Weights of a small transformer language model.
Architecture: LayerNorm after each residual sum, learned positions, tied embeddings.
Training: a variant of Muon for these matrices, 389M tokens, 5933 steps.
Each number is 50 + 10 x the weight over its row's rms, rounded and kept within 0 to 99. Layers, rows and columns count from 0. The size before them is the row's rms in percent of the matrix's.

# layer 9 MLP down, 256x1280, rms 0.0298, rows 122-209, columns 560-639
103:66 54 60 55 60 60 47 45 47 32 55 54 58 56 65 36 56 61 38 56 46 31 48 37 58 60 50 45 54 43 57 51 43 45 47 61 42 58 58 47 47 45 51 34 54 54 46 47 63 41 74 54 55 36 40 44 53 51 43 56 53 44 39 62 49 58 46 43 60 51 44 56 47 54 45 58 42 47 34 70
101:46 46 63 58 46 56 44 51 68 63 62 41 53 46 39 69 62 45 53 53 55 41 49 46 62 42 42 53 53 59 58 59 48 53 45 56 59 56 28 27 59 47 50 49 58 48 33 69 48 54 53 50 54 46 44 40 45 70 44 52 46 60 36 41 40 28 34 49 47 63 38 46 55 48 50 50 61 67 53 43
103:58 48 49 55 58 64 50 35 37 69 54 47 64 42 56 40 40 42 51 52 41 58 59 39 45 45 38 65 41 54 44 52 43 61 79 36 49 38 36 36 56 35 49 42 55 67 47 36 52 52 30 58 46 58 33 66 56 58 60 30 58 49 32 61 44 50 39 63 32 50 56 48 60 50 43 42 60 62 50 48
099:44 43 56 51 60 45 55 54 47 60 63 54 39 47 50 46 53 54 63 57 44 57 56 47 41 44 51 35 51 55 58 58 39 32 39 38 60 53 29 69 41 48 48 50 33 49 49 52 59 40 47 55 56 31 65 69 48 31 67 44 60 54 62 52 40 66 46 42 46 67 49 73 59 48 46 39 54 37 54 58
095:65 53 45 50 34 54 53 67 59 52 45 47 63 34 64 53 57 61 24 53 48 54 60 53 50 57 51 50 62 31 50 58 46 47 38 51 48 55 38 57 55 37 62 64 36 44 54 24 55 58 55 33 43 47 60 59 52 51 42 50 57 42 31 58 59 59 39 32 54 45 62 62 47 56 45 58 64 60 55 48
097:45 42 51 43 49 35 35 40 61 39 40 49 57 48 46 44 55 54 47 66 57 47 55 61 58 45 70 46 55 40 61 55 39 58 72 55 53 53 39 37 32 33 36 57 40 48 51 42 44 50 64 49 49 36 53 64 54 55 57 55 31 46 54 42 48 63 58 50 65 51 50 32 26 61 39 51 68 45 49 55
098:50 62 54 57 45 57 51 38 20 47 55 57 72 46 47 65 40 42 67 55 49 45 41 58 56 44 35 48 57 47 44 60 53 70 58 34 53 29 54 36 49 53 54 41 52 41 52 46 59 27 57 52 45 58 64 62 44 71 37 45 55 40 48 49 32 50 40 48 32 36 36 34 41 64 52 52 41 76 56 36
104:55 61 43 52 45 53 60 50 43 53 44 56 67 27 53 50 41 55 48 53 42 40 49 46 41 59 55 21 49 46 43 48 24 48 34 70 50 54 53 46 51 59 55 67 60 34 41 45 40 66 46 55 55 67 57 58 56 55 57 50 62 45 66 52 65 45 42 46 53 57 59 50 37 61 41 66 64 51 41 41
102:55 61 38 48 51 59 57 71 47 53 44 59 47 55 34 51 53 60 46 40 49 63 56 45 46 55 56 41 54 66 47 50 50 55 55 72 32 30 49 48 36 39 33 63 52 68 32 51 41 35 52 52 63 46 48 50 68 41 46 46 39 52 44 43 39 59 43 48 48 62 46 39 58 49 65 56 53 40 49 58
098:55 51 61 47 49 52 52 62 49 56 55 42 63 44 68 33 55 64 58 36 51 47 39 40 48 56 50 44 50 53 44 29 33 61 46 53 66 56 54 60 36 67 24 34 40 43 69 52 36 47 43 59 38 69 50 47 56 22 54 53 65 30 44 45 61 53 36 50 55 28 48 47 44 52 48 69 42 38 43 68
097:42 37 48 43 45 58 52 38 63 53 56 53 53 56 44 47 45 39 54 30 56 53 38 51 52 40 35 43 53 62 65 69 56 49 64 60 50 59 59 57 46 53 49 46 64 34 41 71 53 31 50 57 65 35 43 41 45 43 42 49 42 50 48 61 26 45 41 54 27 47 54 47 44 41 58 56 43 52 53 44
102:64 37 41 56 47 38 46 65 40 52 54 61 42 45 43 50 49 67 39 54 44 49 49 49 38 48 46 57 38 48 41 57 47 51 29 49 64 52 58 38 49 51 40 53 61 51 57 54 53 46 53 39 43 55 31 33 63 58 50 56 60 46 39 36 46 45 54 31 51 53 43 40 30 53 39 54 55 52 61 47
102:60 45 34 40 38 46 36 46 48 29 25 46 54 49 52 44 69 54 52 50 37 44 52 60 54 64 51 39 44 48 50 64 59 42 47 39 29 71 43 58 37 42 54 55 44 44 60 49 31 43 20 47 63 36 58 52 60 45 45 60 51 40 54 56 40 50 53 51 58 53 42 49 65 40 41 42 53 44 46 33
107:50 51 68 58 51 59 49 60 58 43 35 55 56 55 40 46 47 40 46 28 41 56 45 51 53 49 59 47 57 43 60 67 45 38 53 50 38 36 52 57 61 46 36 29 79 44 44 58 64 47 32 33 55 51 43 51 60 61 58 72 38 53 49 57 31 42 71 35 47 68 30 32 57 68 47 53 49 60 51 62
097:50 53 45 38 42 62 62 22 55 62 44 41 56 69 55 59 65 57 48 45 54 61 48 56 47 44 55 50 43 58 43 41 51 49 62 44 32 61 49 44 66 49 61 48 53 63 64 31 25 38 59 52 57 41 50 62 54 52 45 41 48 48 61 52 41 39 49 41 41 41 62 48 51 61 51 42 58 41 59 49
106:37 50 54 44 69 60 50 49 48 50 56 69 54 61 50 46 48 47 58 48 49 53 31 35 47 39 58 45 50 52 63 36 54 30 42 47 55 55 51 37 62 45 51 30 65 46 47 59 67 50 36 45 34 43 46 49 50 41 57 68 42 46 57 55 35 44 60 44 49 46 41 25 56 47 39 49 31 39 50 48
099:70 46 52 59 40 63 40 38 52 47 49 50 60 44 39 43 45 57 33 47 37 54 34 49 43 52 47 58 60 48 43 58 37 43 48 51 53 42 57 54 50 41 63 54 69 43 45 50 48 53 33 52 64 62 59 48 59 20 52 52 52 56 57 48 64 51 33 29 42 45 49 46 50 57 52 52 35 49 37 48
103:69 56 28 45 55 45 60 57 31 30 37 51 64 56 44 47 68 59 27 35 41 46 29 61 48 39 66 46 52 62 51 47 45 62 54 45 42 51 43 51 36 61 59 49 42 46 42 49 33 58 46 63 61 44 52 47 52 57 55 63 48 47 44 27 45 44 58 51 43 56 57 42 64 54 52 70 74 48 49 30
096:57 45 38 43 65 53 49 44 42 40 53 46 49 69 46 39 45 23 55 42 46 68 49 39 55 48 49 44 45 50 61 51 41 42 44 52 59 60 51 54 46 55 51 49 57 47 65 51 66 43 43 66 38 46 54 45 33 44 61 64 56 54 57 42 36 36 52 43 46 50 51 28 50 59 43 50 51 65 67 46
104:47 47 53 65 59 49 54 67 54 46 58 59 73 59 43 46 59 45 31 49 55 47 60 45 47 39 46 59 60 52 67 53 36 48 60 50 48 53 47 62 63 53 61 38 45 45 49 60 55 75 39 59 38 48 44 58 44 35 43 40 47 54 43 58 58 39 51 64 58 30 49 67 45 48 50 65 45 51 46 56
093:49 55 72 33 47 60 30 51 57 53 38 67 33 60 39 43 53 51 42 57 64 54 56 50 49 53 48 50 65 57 70 43 54 51 39 56 39 52 50 38 40 57 41 54 41 47 47 48 45 49 54 50 47 44 29 51 59 53 33 31 31 54 41 44 53 62 48 29 52 51 51 53 54 60 40 45 55 52 47 46
092:43 44 52 25 34 46 59 43 45 43 39 47 64 56 56 50 38 49 47 55 61 44 68 50 52 53 33 62 44 40 45 58 47 30 44 49 47 62 47 46 58 33 55 48 30 41 49 31 48 48 62 46 47 50 57 52 52 56 47 57 50 50 53 53 54 48 31 68 54 53 55 41 50 70 46 49 38 29 32 39
097:26 50 42 34 60 49 60 48 28 46 51 51 48 52 44 37 54 54 43 54 31 54 40 30 68 40 52 48 56 40 56 47 39 46 39 44 36 51 62 58 49 52 44 65 50 47 65 34 52 58 46 36 31 34 41 47 53 41 58 37 33 42 68 45 71 30 56 50 46 59 51 65 54 64 60 43 47 54 43 36
100:50 43 62 60 52 50 66 40 59 48 25 64 67 48 51 55 49 45 38 55 36 48 40 48 67 49 50 41 48 59 67 46 63 45 49 58 72 62 67 53 56 51 59 38 41 41 58 40 48 51 47 59 58 46 43 56 65 51 54 24 46 63 44 50 33 54 55 61 46 39 48 58 37 52 58 48 49 65 56 47
105:50 69 69 63 38 41 33 70 48 37 35 60 75 62 54 46 38 60 46 57 66 46 42 58 58 51 46 48 57 51 32 57 42 54 42 47 34 31 41 26 54 61 51 45 51 31 57 64 42 59 62 37 51 34 54 51 28 50 39 39 43 53 60 54 57 56 42 43 58 44 44 50 43 55 59 29 62 42 52 33
101:35 59 60 54 43 46 56 57 64 63 52 40 50 46 58 48 55 46 42 49 46 56 38 46 69 54 49 45 50 61 61 45 34 80 69 49 31 59 44 55 56 37 38 52 60 57 43 43 36 66 56 49 63 46 60 47 50 47 57 38 46 34 62 38 52 67 47 54 32 54 65 68 38 63 24 44 58 34 70 38
099:58 53 41 47 48 52 59 63 47 42 44 51 54 53 52 38 42 23 62 48 48 46 29 45 57 53 53 59 51 50 54 57 31 56 49 50 49 59 47 54 38 30 53 52 42 44 51 33 65 54 51 44 40 56 44 46 62 48 53 53 60 37 34 45 37 36 36 46 30 58 59 46 55 26 55 48 63 44 42 50
095:46 29 64 58 63 50 28 36 40 64 70 32 49 57 33 45 51 50 53 52 40 24 54 45 56 38 67 57 39 47 50 39 42 46 57 34 33 46 64 25 40 41 44 33 45 70 46 47 51 40 39 65 55 64 58 57 43 52 54 56 56 55 46 59 55 52 39 49 62 55 56 50 48 55 55 57 41 51 41 56
097:64 52 58 58 39 50 41 53 59 37 55 57 63 45 40 62 48 54 58 51 40 53 57 47 45 26 47 34 58 49 67 57 33 47 66 55 48 45 46 31 33 53 52 54 51 33 40 51 37 59 32 48 73 59 39 61 61 57 50 52 32 67 64 50 51 52 43 47 68 58 31 42 47 53 47 39 51 31 65 57
097:66 38 46 56 48 45 60 57 42 26 46 50 54 53 70 55 50 57 57 46 49 53 37 42 63 50 45 59 45 53 64 42 52 63 34 42 46 67 44 45 71 61 46 44 57 57 50 46 63 51 49 60 50 53 50 48 67 54 70 40 55 42 41 49 49 46 54 33 38 58 69 41 56 51 38 41 54 43 39 38
100:35 48 43 48 61 65 57 56 53 57 47 60 44 58 61 53 50 32 42 44 42 45 49 53 50 53 56 38 55 41 26 44 47 46 46 64 49 66 62 70 55 49 46 69 45 45 49 49 45 57 61 75 73 53 34 39 42 61 58 39 57 52 61 45 57 37 54 39 41 44 44 26 61 56 48 44 57 59 49 61
098:57 28 50 50 35 52 57 45 66 54 53 31 39 42 49 46 29 49 58 54 59 50 51 58 49 45 45 59 49 49 46 47 61 44 58 50 68 65 55 50 46 50 44 59 48 56 56 44 43 50 38 46 46 53 46 59 43 57 46 55 40 55 55 51 54 57 53 67 56 57 55 32 57 49 47 42 53 50 37 41
103:53 44 54 39 33 53 51 62 45 54 53 52 59 61 72 50 53 40 57 46 56 59 53 62 53 47 56 44 53 51 59 39 39 27 44 49 47 73 49 53 70 46 55 63 43 37 42 53 49 48 62 51 60 39 40 58 46 49 52 45 45 50 56 39 56 60 29 49 37 54 48 60 42 44 75 67 64 44 63 44
094:55 38 55 36 54 39 42 41 48 44 53 53 58 48 64 37 36 55 66 48 49 53 63 66 49 66 55 52 59 64 33 59 48 44 56 39 58 59 45 55 41 62 60 42 58 43 71 48 59 28 53 49 57 35 45 52 22 51 58 46 52 47 38 58 44 43 61 51 55 52 40 46 51 54 42 61 55 65 35 59
107:41 46 42 52 36 54 50 56 55 57 71 43 59 34 48 55 69 57 45 54 51 52 48 52 53 61 33 30 51 63 54 45 36 39 48 65 42 40 58 42 49 36 35 29 54 45 59 41 72 55 56 53 48 60 51 56 60 49 55 51 66 56 48 56 72 48 37 49 56 61 45 63 58 53 43 58 62 58 44 49
101:55 54 60 67 53 38 58 56 64 44 54 59 30 60 61 50 53 46 64 38 65 54 70 73 56 47 58 40 45 55 54 39 66 55 54 46 44 41 42 53 25 49 41 46 45 28 44 53 43 51 57 42 59 61 40 55 42 36 51 49 60 55 65 41 44 52 57 34 44 62 68 25 59 66 69 62 37 46 63 48
095:51 63 46 65 50 23 43 35 42 29 51 30 60 64 59 47 52 53 43 51 46 40 52 42 45 60 64 71 49 56 49 49 62 40 36 34 29 55 29 39 49 59 56 62 53 37 51 51 61 64 53 24 53 50 45 57 50 49 42 54 43 39 43 59 49 65 30 50 65 59 58 61 44 51 56 44 44 54 42 43
105:63 60 43 58 50 44 47 67 50 62 64 49 59 49 39 55 53 51 60 57 52 45 68 54 54 57 36 55 50 50 42 56 62 52 56 60 47 48 30 46 66 33 51 54 58 57 49 65 50 56 52 40 50 43 64 62 55 47 42 50 57 33 49 39 65 53 59 41 44 46 46 58 60 55 45 48 37 48 67 41
100:55 44 60 62 57 51 57 57 74 49 35 57 55 39 70 58 40 33 53 47 38 45 57 64 51 50 67 33 43 45 43 49 48 61 40 45 58 50 50 71 35 58 61 59 30 49 38 38 71 48 61 52 50 66 29 64 37 62 58 52 55 45 45 52 54 60 75 40 39 64 41 33 58 37 45 58 51 58 71 46
109:42 39 71 69 61 55 35 57 63 50 61 45 83 47 55 63 38 48 58 59 39 63 67 55 61 61 45 48 53 50 53 48 42 56 72 60 63 48 64 69 47 52 49 53 39 42 29 51 65 39 57 42 65 53 45 36 43 42 41 43 39 35 42 45 37 52 64 43 47 60 52 39 46 45 41 59 39 74 71 59
102:57 46 65 59 50 40 54 26 62 50 52 63 51 59 75 49 37 45 57 29 52 36 41 50 42 37 60 59 42 45 41 21 44 37 57 68 24 42 50 54 41 46 27 25 40 58 38 53 51 56 58 61 37 45 78 45 50 47 61 41 57 64 34 53 19 62 60 46 53 54 44 42 31 53 47 48 49 39 56 35
108:63 53 35 63 67 42 48 50 50 53 47 47 52 46 47 54 64 63 27 47 48 52 22 61 56 47 48 66 58 60 56 57 57 53 59 65 64 71 58 64 36 48 37 31 23 71 67 46 60 44 51 53 36 49 37 45 51 44 57 48 36 45 40 62 57 55 46 42 49 55 53 53 45 45 65 47 64 58 61 31
101:49 36 39 51 45 61 39 49 45 35 68 61 54 52 51 20 41 42 54 55 49 45 57 29 42 39 56 54 40 56 33 48 55 57 47 55 39 64 56 50 43 57 64 49 44 58 50 63 49 37 59 41 28 43 70 49 58 44 33 44 42 71 50 61 42 42 63 42 40 37 52 56 59 35 41 39 49 44 50 55
099:50 58 55 41 40 54 54 53 37 53 46 53 56 33 38 46 57 50 47 45 36 57 38 55 33 38 78 44 61 62 26 56 58 38 64 50 33 47 53 66 41 24 46 51 54 63 58 36 51 29 51 33 44 65 48 52 52 45 30 63 55 36 56 34 55 46 52 56 71 52 47 51 45 32 40 83 44 22 47 45
094:45 67 69 46 37 51 42 45 57 47 63 39 78 56 52 25 43 43 52 51 44 58 30 55 61 70 43 65 56 62 61 52 52 49 59 39 50 67 59 64 53 70 59 58 44 48 35 67 59 41 42 58 50 49 38 49 47 51 55 43 50 52 55 59 53 52 47 50 34 47 74 57 27 37 51 67 57 47 44 65
103:36 59 51 53 56 53 43 56 44 62 56 43 54 45 56 83 29 57 35 61 64 38 52 55 48 38 45 33 40 36 52 38 62 49 64 26 56 64 60 41 61 39 44 59 63 58 55 70 55 58 47 50 47 63 48 36 43 48 40 42 39 50 54 69 60 46 47 30 48 58 52 55 63 46 71 56 36 45 44 55
098:44 45 45 49 51 49 48 64 54 35 46 44 58 60 58 54 61 44 37 51 28 60 48 38 69 53 46 50 39 65 53 40 58 67 48 52 41 45 67 55 65 58 61 71 58 47 49 36 53 71 47 44 59 44 48 36 45 54 39 32 44 49 32 24 62 55 70 46 52 53 43 60 51 51 73 53 61 64 48 63
106:52 68 51 48 37 48 45 55 60 45 60 56 61 44 50 64 47 51 75 57 36 61 49 48 62 36 66 46 60 57 39 45 63 32 59 56 49 42 39 48 48 60 73 50 56 58 46 75 55 54 41 50 64 48 56 57 46 51 67 28 27 43 51 54 45 36 46 49 40 46 57 56 49 48 44 39 35 35 47 56
096:47 31 61 41 64 60 52 60 55 49 42 43 37 59 41 53 41 53 42 49 55 61 42 67 51 45 38 31 46 48 50 55 68 42 49 50 39 32 67 42 56 52 59 71 61 42 61 36 60 43 40 46 30 63 46 56 54 49 48 54 49 50 58 53 36 60 46 56 54 32 45 45 59 47 61 60 37 45 48 46
100:57 88 62 39 30 56 35 24 42 52 58 43 57 51 61 57 44 49 46 41 58 41 61 32 48 60 34 39 61 42 55 47 56 46 37 39 68 52 51 55 77 78 47 76 49 44 65 42 42 50 58 51 51 58 45 45 52 58 55 50 76 49 39 64 38 55 47 46 60 54 48 49 41 62 58 43 39 54 54 49
104:37 47 57 52 51 52 42 65 58 58 42 46 48 58 36 45 64 66 59 62 65 41 64 47 46 51 44 49 24 38 63 49 55 72 65 51 43 38 41 56 44 43 48 55 53 67 40 61 42 53 35 51 48 59 65 29 47 54 42 44 51 60 63 29 56 43 48 51 64 39 65 56 45 59 33 44 63 54 47 65
103:64 54 44 50 45 50 57 47 44 51 49 67 54 61 38 51 45 49 46 38 48 55 40 52 45 39 55 47 68 52 56 50 57 44 43 59 65 65 68 49 40 46 62 46 40 37 53 38 59 48 58 52 45 24 47 35 57 56 38 42 63 73 58 39 48 41 51 53 43 52 47 35 44 46 62 49 50 55 61 50
096:51 42 71 54 48 52 48 64 38 50 47 55 35 45 55 66 50 44 44 58 55 43 69 39 54 54 32 50 44 41 43 53 55 53 36 51 40 43 73 45 41 39 42 38 42 56 47 47 64 54 28 39 61 61 61 47 40 51 56 56 51 59 50 61 47 56 45 56 41 55 56 54 42 67 52 63 49 38 53 55
101:50 46 44 43 52 46 50 41 40 55 58 66 50 42 46 53 50 65 35 44 62 49 56 61 36 59 56 62 40 46 40 50 57 56 55 30 60 49 50 55 50 52 41 37 49 61 60 68 37 55 34 61 34 57 60 64 44 54 31 56 52 38 43 58 52 50 49 59 58 49 44 68 67 57 59 58 33 55 64 47
098:55 49 62 71 52 46 48 29 67 41 46 46 59 37 43 43 46 42 39 46 54 55 41 56 44 44 37 55 51 58 58 41 62 54 48 44 54 37 55 56 49 59 53 58 53 71 26 33 50 43 60 58 57 46 49 61 52 55 61 51 42 43 52 58 51 24 51 58 58 39 59 60 56 45 57 63 61 57 60 43
096:40 43 23 46 31 46 44 52 54 56 44 49 45 40 60 46 40 70 40 58 65 46 64 60 53 61 62 62 66 31 39 49 61 67 49 66 49 41 61 50 45 43 62 56 41 49 69 24 26 46 57 44 41 57 49 41 52 59 66 41 59 31 59 39 42 52 53 45 50 40 56 46 44 31 53 38 57 48 51 53
104:28 37 71 43 65 66 50 52 40 59 53 59 45 40 50 49 61 48 44 43 49 60 28 42 46 66 44 42 48 33 62 50 48 49 53 41 60 51 38 61 59 64 60 48 39 35 65 54 63 64 64 65 47 56 38 31 47 63 47 48 49 47 53 43 52 36 51 57 51 44 59 44 61 48 58 41 66 49 43 61
099:50 48 44 35 58 44 41 57 48 37 45 59 33 46 39 47 53 45 45 41 58 57 42 38 43 44 56 47 58 49 51 46 55 46 64 43 62 35 48 44 56 45 30 50 51 49 55 38 43 47 41 42 42 48 42 51 52 45 56 59 39 53 61 46 59 50 56 47 39 39 60 59 52 32 56 58 62 65 41 45
098:54 54 47 41 55 35 62 61 56 56 50 35 44 40 53 65 40 55 56 68 48 50 52 41 32 35 43 60 53 60 43 50 45 44 47 61 33 54 61 44 41 60 41 41 60 53 34 52 65 32 44 62 56 53 65 53 55 43 53 48 52 54 48 50 50 44 63 50 41 54 37 27 45 54 56 37 28 41 71 42
106:36 45 75 47 62 57 58 53 56 82 43 55 43 36 44 36 43 45 43 45 65 60 56 49 45 47 29 46 53 39 46 44 51 58 49 47 60 46 47 38 46 42 49 53 46 49 40 40 43 54 54 54 30 59 70 53 45 53 41 43 53 52 52 64 56 48 41 42 55 51 44 53 44 64 47 76 53 46 50 42
099:37 47 47 59 66 53 58 51 61 34 57 64 37 35 59 57 51 43 46 55 38 42 51 51 43 33 46 68 42 45 80 49 48 41 50 57 37 51 49 44 39 48 52 50 48 46 50 41 62 69 34 52 56 47 40 40 43 53 55 44 78 50 57 67 55 32 29 63 48 46 69 53 60 44 42 50 59 49 64 59
103:41 52 51 64 59 39 40 56 67 49 52 45 39 43 52 51 27 53 44 50 49 51 59 51 50 66 43 40 59 58 71 47 42 52 39 42 49 57 53 51 58 66 41 53 58 46 61 54 55 55 45 40 64 56 38 32 38 64 49 54 42 51 43 45 49 53 46 44 50 37 46 42 56 55 50 34 48 48 47 41
100:40 50 34 69 46 38 56 51 60 50 50 33 37 57 58 53 45 28 56 49 51 42 57 49 32 36 63 75 48 61 65 54 57 56 51 52 48 50 44 43 48 37 58 49 43 54 46 70 57 37 52 39 35 42 50 51 52 69 61 56 58 51 48 48 58 43 81 50 49 44 45 40 49 45 66 46 62 58 39 58
097:52 50 43 54 38 58 53 58 61 55 43 52 49 58 59 45 57 48 62 38 49 64 30 47 45 36 48 34 47 40 63 59 50 51 48 57 49 36 47 53 49 50 52 54 50 39 52 66 60 42 43 61 51 35 61 40 48 45 50 43 53 65 33 48 54 31 36 39 43 59 59 51 54 49 45 55 62 48 33 45
099:45 41 53 21 48 47 49 56 57 50 45 38 49 34 34 53 63 45 42 47 39 37 49 55 65 35 50 41 46 58 57 69 49 49 37 55 45 38 55 56 57 54 53 44 38 57 43 54 47 51 36 58 51 68 43 51 44 40 37 57 52 48 56 36 52 55 57 43 47 68 61 44 51 61 63 41 38 72 53 41
103:45 37 56 59 51 53 43 59 76 68 53 52 40 50 51 56 37 61 50 59 60 67 45 58 41 49 47 38 59 50 34 60 42 45 59 43 53 51 51 58 49 56 42 63 51 61 62 38 50 57 58 58 48 62 53 54 46 50 44 54 54 55 64 30 64 58 55 72 80 42 56 56 44 57 41 30 42 55 49 35
097:55 51 68 49 42 59 51 44 50 61 45 48 31 50 49 47 36 53 61 39 56 35 37 43 46 46 38 74 70 46 64 66 42 72 68 54 69 53 53 55 45 61 30 41 49 55 52 44 64 59 54 72 45 47 22 54 53 56 47 56 23 54 29 58 61 37 54 38 70 41 40 37 55 42 37 47 47 47 57 51
105:40 40 41 54 42 48 60 55 52 65 42 47 54 47 58 53 51 63 64 57 59 59 60 54 51 69 56 55 62 50 50 63 45 27 52 60 50 38 53 52 38 59 48 52 44 49 56 56 75 57 64 52 32 45 49 48 61 59 69 44 43 42 57 33 35 48 51 70 67 34 35 26 49 63 46 47 55 43 48 39
102:55 59 43 60 37 57 32 41 53 58 38 62 44 51 49 57 52 44 55 54 58 52 50 50 37 49 69 54 55 49 46 54 55 45 45 44 46 52 51 50 47 46 59 58 52 48 42 63 54 37 35 62 44 47 51 63 58 44 22 47 56 52 49 43 55 43 44 54 51 35 43 50 39 64 55 39 48 30 38 43
098:34 44 66 37 62 46 69 49 76 71 57 48 50 51 51 55 58 62 59 57 32 51 35 58 54 61 37 51 48 41 58 42 81 43 34 41 51 51 53 45 48 53 36 33 37 38 48 49 60 64 48 49 44 62 50 44 49 55 40 45 53 50 50 43 40 63 51 59 37 58 46 48 33 23 58 77 40 56 49 53
097:53 61 64 67 62 42 67 38 41 34 51 53 47 46 53 45 46 50 47 51 42 47 33 48 49 54 49 57 41 47 41 49 32 59 43 54 50 41 46 59 50 50 44 63 56 57 63 61 56 70 47 52 56 41 59 42 57 56 42 55 35 52 41 47 53 60 43 48 52 62 53 62 61 47 45 48 63 48 47 47
095:61 61 53 42 52 56 71 51 46 54 41 43 51 49 59 49 49 47 42 57 52 54 48 54 65 44 39 47 39 50 48 47 72 72 60 43 37 45 41 48 55 59 51 65 58 38 25 50 41 38 51 54 43 51 65 47 68 46 40 41 23 57 44 58 48 40 59 50 53 30 38 50 72 42 51 58 56 64 54 52
101:50 55 36 46 38 56 40 48 44 58 66 56 60 42 45 43 62 42 64 43 48 61 70 59 58 59 55 64 59 47 40 50 44 68 60 50 53 58 48 60 56 43 50 55 60 45 50 73 43 38 52 39 54 65 48 48 59 51 55 69 46 44 58 66 59 51 72 62 58 55 38 47 63 62 54 39 45 54 41 50
101:43 47 37 45 53 34 63 40 47 48 58 58 48 44 40 52 52 43 56 51 50 50 56 54 52 54 62 52 63 52 60 55 54 44 54 35 58 58 56 33 44 39 49 45 47 44 61 57 47 46 34 56 56 55 56 55 43 62 52 52 42 43 63 51 55 58 69 58 48 49 40 67 52 55 53 36 36 40 51 43
099:56 64 46 45 40 65 47 28 49 66 49 70 59 61 52 28 50 42 50 55 51 59 48 64 60 45 61 61 49 41 50 67 55 44 53 50 51 47 56 36 37 43 38 45 57 52 54 58 42 28 65 41 65 65 43 55 48 28 57 59 45 46 53 59 58 43 44 48 54 51 50 58 32 41 62 56 69 49 46 38
098:42 49 51 58 54 35 35 68 60 50 42 38 54 39 45 39 51 44 63 35 53 37 58 64 58 51 48 37 51 60 33 59 48 45 38 47 37 56 47 52 63 39 48 52 37 39 39 49 45 53 43 59 65 35 50 61 44 63 47 52 51 43 34 34 55 50 37 56 49 60 67 63 55 53 51 64 55 58 61 43
102:66 65 46 49 51 49 37 23 33 38 49 52 61 50 73 61 50 53 48 42 61 48 46 51 37 58 50 52 40 45 51 48 56 31 62 44 67 62 64 70 40 49 52 49 46 50 45 65 61 51 66 53 48 58 55 56 57 40 52 46 51 63 54 56 47 45 55 64 58 36 41 36 56 47 55 26 41 74 74 25
099:47 48 52 33 50 55 45 40 47 49 49 67 44 43 47 45 59 49 49 42 37 53 47 38 48 65 65 35 40 31 44 52 38 48 48 43 48 44 49 58 63 65 55 55 36 47 44 60 34 40 37 49 42 51 53 38 49 59 55 46 53 60 59 39 45 47 51 32 48 45 59 42 70 42 49 63 43 63 40 66
095:50 43 64 37 50 41 46 59 62 53 49 43 66 60 33 55 64 31 48 39 52 30 40 34 48 41 51 66 44 33 42 60 62 53 44 54 54 54 38 56 42 42 51 58 18 41 57 44 39 49 37 38 50 66 63 51 55 55 52 47 50 41 47 47 40 45 19 66 63 57 59 51 47 34 62 52 31 60 65 41
108:40 37 57 39 51 45 54 38 60 62 45 44 54 33 48 42 54 46 41 43 23 49 53 54 39 45 60 46 46 46 60 47 47 36 54 46 36 41 34 63 32 53 45 50 37 40 37 48 60 43 40 60 61 64 42 55 68 57 38 43 59 41 49 45 46 42 60 59 46 65 60 49 66 50 23 55 37 48 42 38
097:30 58 60 55 54 54 54 35 58 34 48 44 43 55 56 37 51 53 64 37 55 61 62 58 41 42 48 53 55 51 61 59 43 59 46 39 47 63 46 46 35 44 53 68 24 43 31 64 47 38 41 55 41 42 55 45 62 34 51 50 60 58 65 56 59 51 42 55 33 48 72 65 39 50 38 57 69 63 39 47
102:42 48 40 54 57 36 53 48 61 50 51 62 48 57 61 36 52 50 52 49 52 35 44 51 40 28 48 34 45 52 48 34 37 60 52 44 36 53 40 24 51 67 57 64 52 60 56 64 43 25 42 51 61 57 47 49 55 40 58 42 36 50 28 68 45 44 40 43 42 63 39 34 49 49 62 52 58 41 56 60
106:63 55 61 46 36 57 48 55 35 52 48 58 38 57 34 51 55 53 59 47 52 45 53 57 43 54 41 49 52 75 54 44 51 58 56 64 50 56 40 73 55 49 49 38 44 46 64 52 55 48 65 53 54 37 55 53 61 47 51 44 57 42 55 45 46 52 37 49 33 49 64 64 43 62 42 48 29 46 46 45
098:65 46 63 45 59 53 38 57 41 49 65 64 34 62 38 49 58 52 49 62 57 54 47 32 57 41 61 52 36 41 48 62 54 36 64 57 53 60 47 42 42 42 53 42 42 37 39 50 49 49 43 41 45 56 48 55 49 50 55 49 40 31 33 56 40 60 65 52 63 40 52 61 39 47 62 50 65 52 56 61
099:47 33 51 44 65 51 41 47 42 34 58 29 44 68 59 52 48 59 45 37 58 53 59 62 37 42 69 55 42 52 30 55 51 34 68 40 51 53 57 48 54 61 61 62 56 56 53 60 41 41 43 63 39 59 37 56 51 41 83 53 38 52 51 42 74 47 51 59 41 58 52 40 51 52 50 66 53 49 37 48
102:51 45 47 52 47 46 56 65 45 52 58 55 56 65 68 59 64 58 44 57 52 55 59 57 48 55 48 54 34 47 47 67 57 53 67 36 61 55 47 60 62 44 35 51 46 50 49 58 36 45 51 46 49 54 32 65 43 71 42 48 44 42 44 40 41 71 43 49 58 44 61 57 51 48 51 33 36 74 66 60
104:47 40 43 52 46 69 47 44 32 43 61 57 53 39 44 54 40 47 54 64 51 76 58 59 62 45 38 52 53 60 49 53 56 65 44 50 52 41 72 64 47 41 58 25 49 46 63 52 57 51 53 60 70 42 58 35 55 54 42 59 49 49 49 53 52 47 50 55 54 33 51 37 49 62 50 50 57 37 55 55
097:57 45 44 51 32 60 37 58 42 39 52 56 42 41 57 33 53 42 53 63 49 51 57 43 37 29 50 49 52 47 40 59 56 58 44 55 44 47 52 51 45 34 72 50 50 55 36 59 41 28 47 52 29 52 56 54 75 57 41 59 45 60 63 33 62 52 51 55 54 47 46 35 41 44 56 54 45 56 61 49